Weights of a small GPT-style language model, trained from scratch on English Wikipedia.
Training: a variant of Muon for these matrices, 83M tokens, 5113 steps.
Each number is 500 + 25 x the weight over its row's rms, rounded and kept within 0 to 999. Layers, rows and columns count from 0. Numbers have three digits each. The size before them is the row's rms in percent of the matrix's.

# layer 17 MLP gate, 256x64, rms 0.3, rows 196-229, columns 0-63
104:473538474459472472527518484525539498452457531487507496469513483529477518505482542525514461478542492516497502500516484466489489503477460523514517501505475517512491504466510456495481499519456554
095:493541500458511500472513484497463458509481480502530512493510502540534469472486516467534473501520452529491503508464509536435509508473511481472498482475492484504513479478480463470480519489466454
095:462520487459501527528494461498538529509549488503489508503516538494484498549454543532485497475530531510532480517523506486500499465510521482483472480518484528509473473535494523512480449512491542
098:518498460485495487518456550477489563478457478503496479513489532490500526543496488525525499473487513535502480511484503508537510503503472508501509540507483501491507534495560446531467469475527493
104:505494512491492469518498501540504506497480503477520486537513500532513503477491502505450552486486485473498523514536490477453496502522480486477554502480519509503426475483544467439481472501520504
101:535488476498493526480499488460536510517474513491505458515528536536529462519531517530520507446501526487524509497508460490468524534499500478521504520516538490515451541514490466471524459516494524
101:511475509515527520476482486535495542524530481527455497520449545515492466480504504530496493525513528471513511504468509491473489474533516514477545519492483454469508441493486494486542475497467481
093:489543510492490488504506509521523542490534485477522452467511458467515519533524505468473508534499489516496497512504506499503526500465511491494552449491482507486491528528459471499573456486501512
105:520493487510493478465504506508489529488486480482545463502528521551482507426510517469502422497523499515496501507491487452485509471485524484486531466509552504486493541484480488478478488509506516
097:552448492506532491486511483505483545504514502460491471484493508542478485526456538505461495519530492521494512506526533521464515453499507522492508479556471491506492491476471509449492493481483534
105:524502453488466489458481497507503562494474525485463492513528508525493479516512512525508537528514493469531500494501492495429482485485469490482489455503506518471514497503523474460521488530492563
104:488500469510507517491466486471488491510547511479519514523526492514489528517519552487461494503535535544548489455464495517513523524560519460482543488486541481471486493512493487486497491486516531
101:485487528532510487527536497511493492556485448504498450483527480557522532533501437501476514525495509494525506483520483473477489499540546487500480523468519506487530539490499485473492512508486480
099:503493506517478542523514530503534493485480530479564459495492506499516518466494525469473483513534518548520516478517487507481509500459531508550544482509519495527537507514481521449478492484531527
110:520488500466501500472471554520457514518480509489492494483467496501477500489580476485501544526467506495530489482501527486502516474520516536455511473489498508489462516491497505494562481494457531
109:475526554504521513516457488480510476500482513507495479442507484487491532531513463465497500460539511491557521511502533488497470492520489504542451499547516531455462507508517495512498518509514512
109:527526477453493494461467471458533551519489467469474444496521523535524492568508518552474486482488496510492493483500499475478466508503509493525505489509493470499488506502506534513510475485518465
097:502522489511472503512502487491463510460484460467487470481518526494513490449502442489485487506553503500478485483545516429480478475476481494507465494458488506521480506484507529479509491467509452
102:491506518513488454547518483524528537444481481477518528460497512488484537496512494542476504531504462472531489528510520490530489489499571504525454518499530536497497470508471482503519502489517506
106:479517483476469534537508500493486506488481459486533508471530497486467458558483483525489531479492467524541492499476517491479511495491530569478477493522495505471479508502512527497527446494481539
089:523506531485514499495525539491541517521475487495530539500486548501507475491450504504487472491555535516479547491483484479456455504496557526512476510486506519519533514503506533460519509523518483
098:472516528487481512481446501537496489469498528466523500474511474467463499516556485509509498501504494484531490453504505485521557471484523534501484487484526494535507446444505508465500474488498517
104:463487473452551471483453516494497505524511519508481517488513512452506537507485523489462496504502524551486530495502514499509493484549549474522483466503489486487473493508519457496552483461502476
101:506511511478496505490517477517499516472481492481520494492562510498496504474519440565534522494514490493541533496495482513511519463510552523478496536547531534485538479488484500498550489497524523
102:507511492488478473492485496532493532452458481580501465484465481503508477498473479478476481497531515492495556470495493486525491484500494497506441485505488503515538515491487514439523496507462484
095:456471473492507521509446476506506478484519508486527488547495491477493529499499461503501496555511516539548510516522477518552527490546463531531492499499488453501489497482466482518541503484516513
101:497489476462505510487486459522455532512468451501488461554469496500526525478530481524510463510550497480537474452481495487491488478527527501465525496490497489475542509480499464482496508515526508
103:529478519478573501464485523477516480491488494475532495476515538465522481508532495487495497473515487529521508480483452493483494527519512495509536489481564507470490512435509476475535484518508491
104:506519470498535499514447518540442502507504465491459513450482455490482508486486528487491559500475526524491485491515508508502473481495464478475496524510520460529513474457497523451515495509497497
099:527498510552437486482505482497475501477496474518444501501458494490502486494473496478483471499501501496470534524493469506486521494501446490467493541506510460440479505467543506505520538478478498
102:506469496503529488522511524503471521510555526511450478474452496456537529511517441517490500502510526450540523493542496518488499469529514497473514477492500487497482512472513517495536453479489513
102:461445491486495508499473452527526526483515510502525523527496529464538452542475478526509488489531486506494516459496471536498528493494474512537522501508497528507511511479559476496491463529507473
103:484454475499476457507449493508486521463495473487499444469451511511466479514541537514479482496500482490494481505494538473478540490525499547547539496508527487483526497482499530477490494479487502
096:461516500514487560513508531499470525527511494469496461458528492550514536493501490493489513534516505537498445493519522504510550498522486500521451548515477478519492506457516485520518474485496517
# layer 17 MLP up, 256x64, rms 0.32, rows 196-228, columns 0-63
098:468521492480507530518501476502515498529480469518516457476502471532509485479463487539489477522473459520495514520443523518503475479495496520513461538483471554543555476526506500525489499478494523
091:531486511531487544489572509500493473523485502510534511529551497498539507543470508467529509536476494505511501480513453478475487528521497513541518515430506473484486505493521484501496487472499496
099:477469520490505530477483528506478482479544520498504501449540495527557523478506482509477474520490491530476500556475507512535510514491466517536529478494545522456487452495495474484480518493500524
094:513476544500515475534452486496508449526465526492494539503503462435497484474522510467487492477504503492500486530512518508515466515482462492535485516476490482463487471509566500485492481481533504
102:510526505550507493510505543535513486479513504494521492470440515463528490495503522501497485531473473475546508526536551506556526463486536486494490489507506509524522549517510523476467524516507483
109:546471508479520509499473528497462485514528460506480544510469523519525504468507549514503504507504483496504474497475473512523536439541548499484515472476465468474501512525538501488486508523506461
103:450523500476526478510528476513487512517539507518495472470532534506478491546502503507485479485478454504518519529520512545498523492446513544520514480533491537482472498493515514559506520515455496
089:530505519557495530521496515490448494507483491504485492492498482472524509502458504511497513478491512470504494449518494482504523465546482528462451507470529538502506434491534443501506509505516486
099:525518510476517484467511496480507516487483477511486513531463539528454502476475523525486475501508465484457495492453442493533548502558479485474479470485514485508466497455502508492496516472516525
094:482484508505477507517509479472501455505505519520520543519489455512555527488491460504474525504534500466532462471516551475493513514462514487467502500523507531528495491457518529483516448508519532
102:490489521517494538461530486481494530534480551477482515529499488536511484444503517528498534539502489509466514529539502451454525551504458494508465495478489515487479517493500468522491513484497515
105:478545546530505472493495502489552471466548523487503504487491501519487512475517519505508491511539507514483516548550496495543530505523526534480471514490533443498529508495558484504481495502488486
111:515509460494492514446500494516553489481474520523534501483481479502539466482502489489522534466510489519495504471502496494476489487453505510521560490511464478511479471510479496566521514480542464
095:491490518492461484530448526465506532501537492480457512536532497478480499489508520508476509503436474509496485507523475538505480479464537464508493495458505519550541519475509493474528501526489485
098:491455524506473475532503478467522516541503533505454545484491486515527499504519487521534475510467549501513478542504471500461466497480480497487528503531552517517471483462496499470496521493487460
109:510522498522503524551501506476488509481491482504482499543510503502531514467528517541504460468504560534468510491509491495500498467495469522515510532520522488485509507474491496487589464485539527
120:494475497508459449542494519517442473514485521494524509503500481496524473463527454487519503497504455514485519542535458517524490516507499499476514537517522470467528529510481486506478470516504551
109:506493484541471498462488522481479496485527480458555493459545498494504508479518547502457490503515480527507459486505496496493496459516522460509513537476499465546546497504526529487513500513486456
100:494519505511521485514536466496493505515496507517472518491520506544536509486459497476466499501537471516436550500483514492483501492465543475525502477487467502530541550504499545504524525511482458
098:501502518430456476530521508521505513528533502519514503502511466503519536510527494503490511503488514483542533526508483466522558509496431538492487485494473521507492488482506555508478496523475469
095:524473492512491493492476510496538518491487490503494520497544531519446479528516505474533506498518507521522546519513479500511493515489506508559504483538498538470498555536450547527510490452491483
099:495497466503498547564514501492495489507526535525535514554482498517476498522522484485516509458525521508506520553455519517472504483502442519494490509461506493505511536501491493526503491513479562
099:491460514496473510503529521504508490527544536494477489541464505555526504477504520455459482525476519464517505471521493546486533515461489544488469506472460479510518472481486499498510496462507520
097:526522464516488482462479460518510523535463526532495510510508512497515490496527493507467470482468533492473499546518519498470464478511508471557465509516469496529488515495513513502507448512519434
109:456528492467466499519476530493497504472519509520500504513512508488528540525509463542506465506511532503486465451550484453517509497500501504508482475519525499499482517505523516543523520473480425
101:507469476509497483488517552525501502472488460532494513530467528522502494529481508561519516486483455517471506515447516517526506483527496479501446483489538510483489499485462458535459515504503520
115:508466462513485488482516492506527487521521476476516442536469487474497514504531495561514518503467515477495526479450561489506505489498519512510505511474501486514489496443472449469502505510477463
101:468507483499513450493473494498496474510466460453557474520531524503485503513556516489519475490486450504521463502480537486519505523511476475488548509475540490492482489504480477480467516530470496
099:477460463459462494497504486521496507487505506508518510489546496541502495450508512478511509550459485491487507476497532514481514513490514543463520463444531479539444524485501498503489476476511475
096:503539488518495525518476493523478474510526488472488567524532494509485486481500549516499474531510442521492461502478474480503512507497464528461484510504515523468466494508511493516515484499439551
096:481480466514521554504478492473533515458517521489528513478521518469545530501536520502528475483461533536499546500496535491484495486550500521498511512478493450486552492499505496515511465527522508
114:478477503542507536525533464470492502479506491508493530505447453499455510488538502541520487507464506460507537528468523490499531495502525529514485537502523496511492496507499529463536517458460490
117:549511521521504469491476493500468501499469505429497465493539536486495540498512546500514498503476482473511524476472511509538504562472463507508537482527512543508492514495479520462488505498472497
# layer 17 MLP down (transposed), 256x64, rms 0.078, rows 196-228, columns 0-63
102:505522463503482493493496539534527480486478491458486513486492499491482460489515518445492514494515523562490476482548543459505474503517512529467511478499474491480472500499455455465462479525488501
092:517503483478491469508473481468501568447492479535481505515490502519482489518487526517516493492509501520477519491496537531521512451507510489484524526468490500487478562493459484512463433505503531
099:507536527489429485528486499503500493490523537495483488555464497507469508524517508508483521549492509488482483496504536532551487513484476519470492521495520477522479510509492483469459565522513531
093:524490522483535524490542487505442514486528501480482484500487458539447502539477501540506525536522530509486518486428485494493546493505520533476481508502504524522513497478487514520507499534464509
107:517503457470509472511495521494492522529494482536487507466451482514517508497457492440511560501488511491484510486561504496496522520530509505514473506446489497492539448501516470485510511481461488
102:521506488490533502518466476449491484533530484501551494467534475521504531447487508514520486518541457510521448496509523488482522500491480483484469500458502474508501517528516513528443529482491489
095:483470520536506509533518500539510511508529509488467518493453526474523518534487480514487507510503542490459499548525517483534492513481492474525475512485477470535514516509473476464527434496457527
091:517507467484473469478493471513508435520527500490545444496510506509502514532533484526473499529510470486534516509525451531498475516451518470495551501500464509490481492500465511486491520465480502
100:521521504464535542494511496563520525500502517512489450485518552471521466485534496505525521528470502504485479483499492510494489524478498451500570470506531517496503506523478537523514522527478496
097:484486511501461516486483489490484472487485519443478488484505538463520531501530504473495479463498529539543452495487489458527492509492515469495526506504530469550537512531491476495489447478473514
101:505493457486469493538534511542468545479520466499522496488536510517505506503517480512488508520501512498532485497524449574522502487475473502497508524559508493477512470544523505489538474517511522
109:501498579485517547513473479535508536504500537479492514505478469467500483487463500447537516483511518489502465460503509472508443480519500496484478545507505491521483511531473476503479514480523503
110:502480447522508502464549510492486503487526530482466463512508467486542471538508499516512502519512528523518478527488491514541513509491490508570479549495479510523501541512478526525462519490520473
099:502485545502566505504489473489456493538497473512484484511498491503479530503494508467557495514507497470488460516550486495474468484492495531465520535493529524475485458475536489524480505500473454
102:469529484486516518502451471516491498481499521513529502512497458479524509529497486472536500490516489509487541501483510498530502465523483504512501464456451466531508543510500570516483457483499550
099:515467524449502494445508504525509512492522541489505519491547482521504483501489515519481507520468517538539517468516480551512519532519485483540460525497483520505465463497508507537523548523495474
113:521457494518503479530517452496512491544472500490503482542495481516470485533535506552521478512475470480482525449512504502515507477475505534528499461506530508471530524465458474483487501472465483
102:473507504527485486502511450488465500468499460507497518510495520477530473483498506479512519479470487484490512503514491515511518540517567469544518446496530490472437512500539505465469518502469527
101:505493517533511478516450509504509468514452509519514513559523501495431522517479510541499463521529504497518498497506463528511467474539490468498506499483481497477541481540492482460467510474514515
095:475509477490513499561450496522495477499499441468528491513486490466492469487532475521481510465514508489478492480525494546496471501504566522449502471497522486458466493505526484509531502486494493
094:500501505542508493495501505505509502545497527447497478516469498548480514530504525435489496503510509518539507440474508494450490546484512493507477439509517488483497502548522532500514508524479510
103:493508505499488471477521520500482508486485495511455446457544499524454498534482481478502499489441472487462544512487485500510501478515561493523506537500508537468521494485501516464522490456488478
093:510499511507456496447510481489463495513500451435541465455482482486498441518495499513527484512532495485464500501488482534507476494552484515478517490498502502516510528525482480494489484534491545
100:497480545489485477470500507527447507512467474463482490512510504509464504498494478521502531471500499485537497504486476478512504499511489535481520558542505513508508520503496505530492522498590559
102:439486567490495510457477521520544500504482534568504458513483489462487536514508499506547494478515505481524463491501539533515492460511505508509522477493494508520488513503505466474503491500480504
104:531491558479506473551495504524514497504521479522492490532457448536484525494496485519443499505500509514497513502496541501470527529481503449505461517506463496501536473473496500546480481503508537
113:534463485504519461511508513489494470512494501433489474482475475511464506514545483532540464536494442487496509465478539508459477508492487511484511502514481476539489526482489447505508516490484515
102:486533495461498511513500482508438486468502524540510529516510517513500501476526489488498504491516498485539557474508462536511487421506495478525496522544497498503517523501497517567526477508508494
098:487508514594530526556526523491479500512494521505503466537481517483503549532491466541501486464495519488536480512501472512534496511514467459508483509498501492500532481499523502502508496536533498
097:471510482496506540499486512534526456525475493508468533545530504505532488495531541522502502499533567502524487524516477512519495501500526485510543530518525505516498528507514515467479459519545546
093:487461510536491500537482505487498494493512490527486476477523543485498425499497549503503535528497468458469515486488515520455484457495472477451466522483498497502546467521509524491499502475489494
108:498501493474494476510500503502541509523476488457515466484487523459453500515518506524552554507510557529480476487497552467522522516472527502473469512491469506466493509510519553496501498487508469
101:489508531480488485496471514553496513480479481535512527514532542543497488489494476509510496528527513497499541493469569522488551500470520534494504470533477514469524539514489500520453531504487487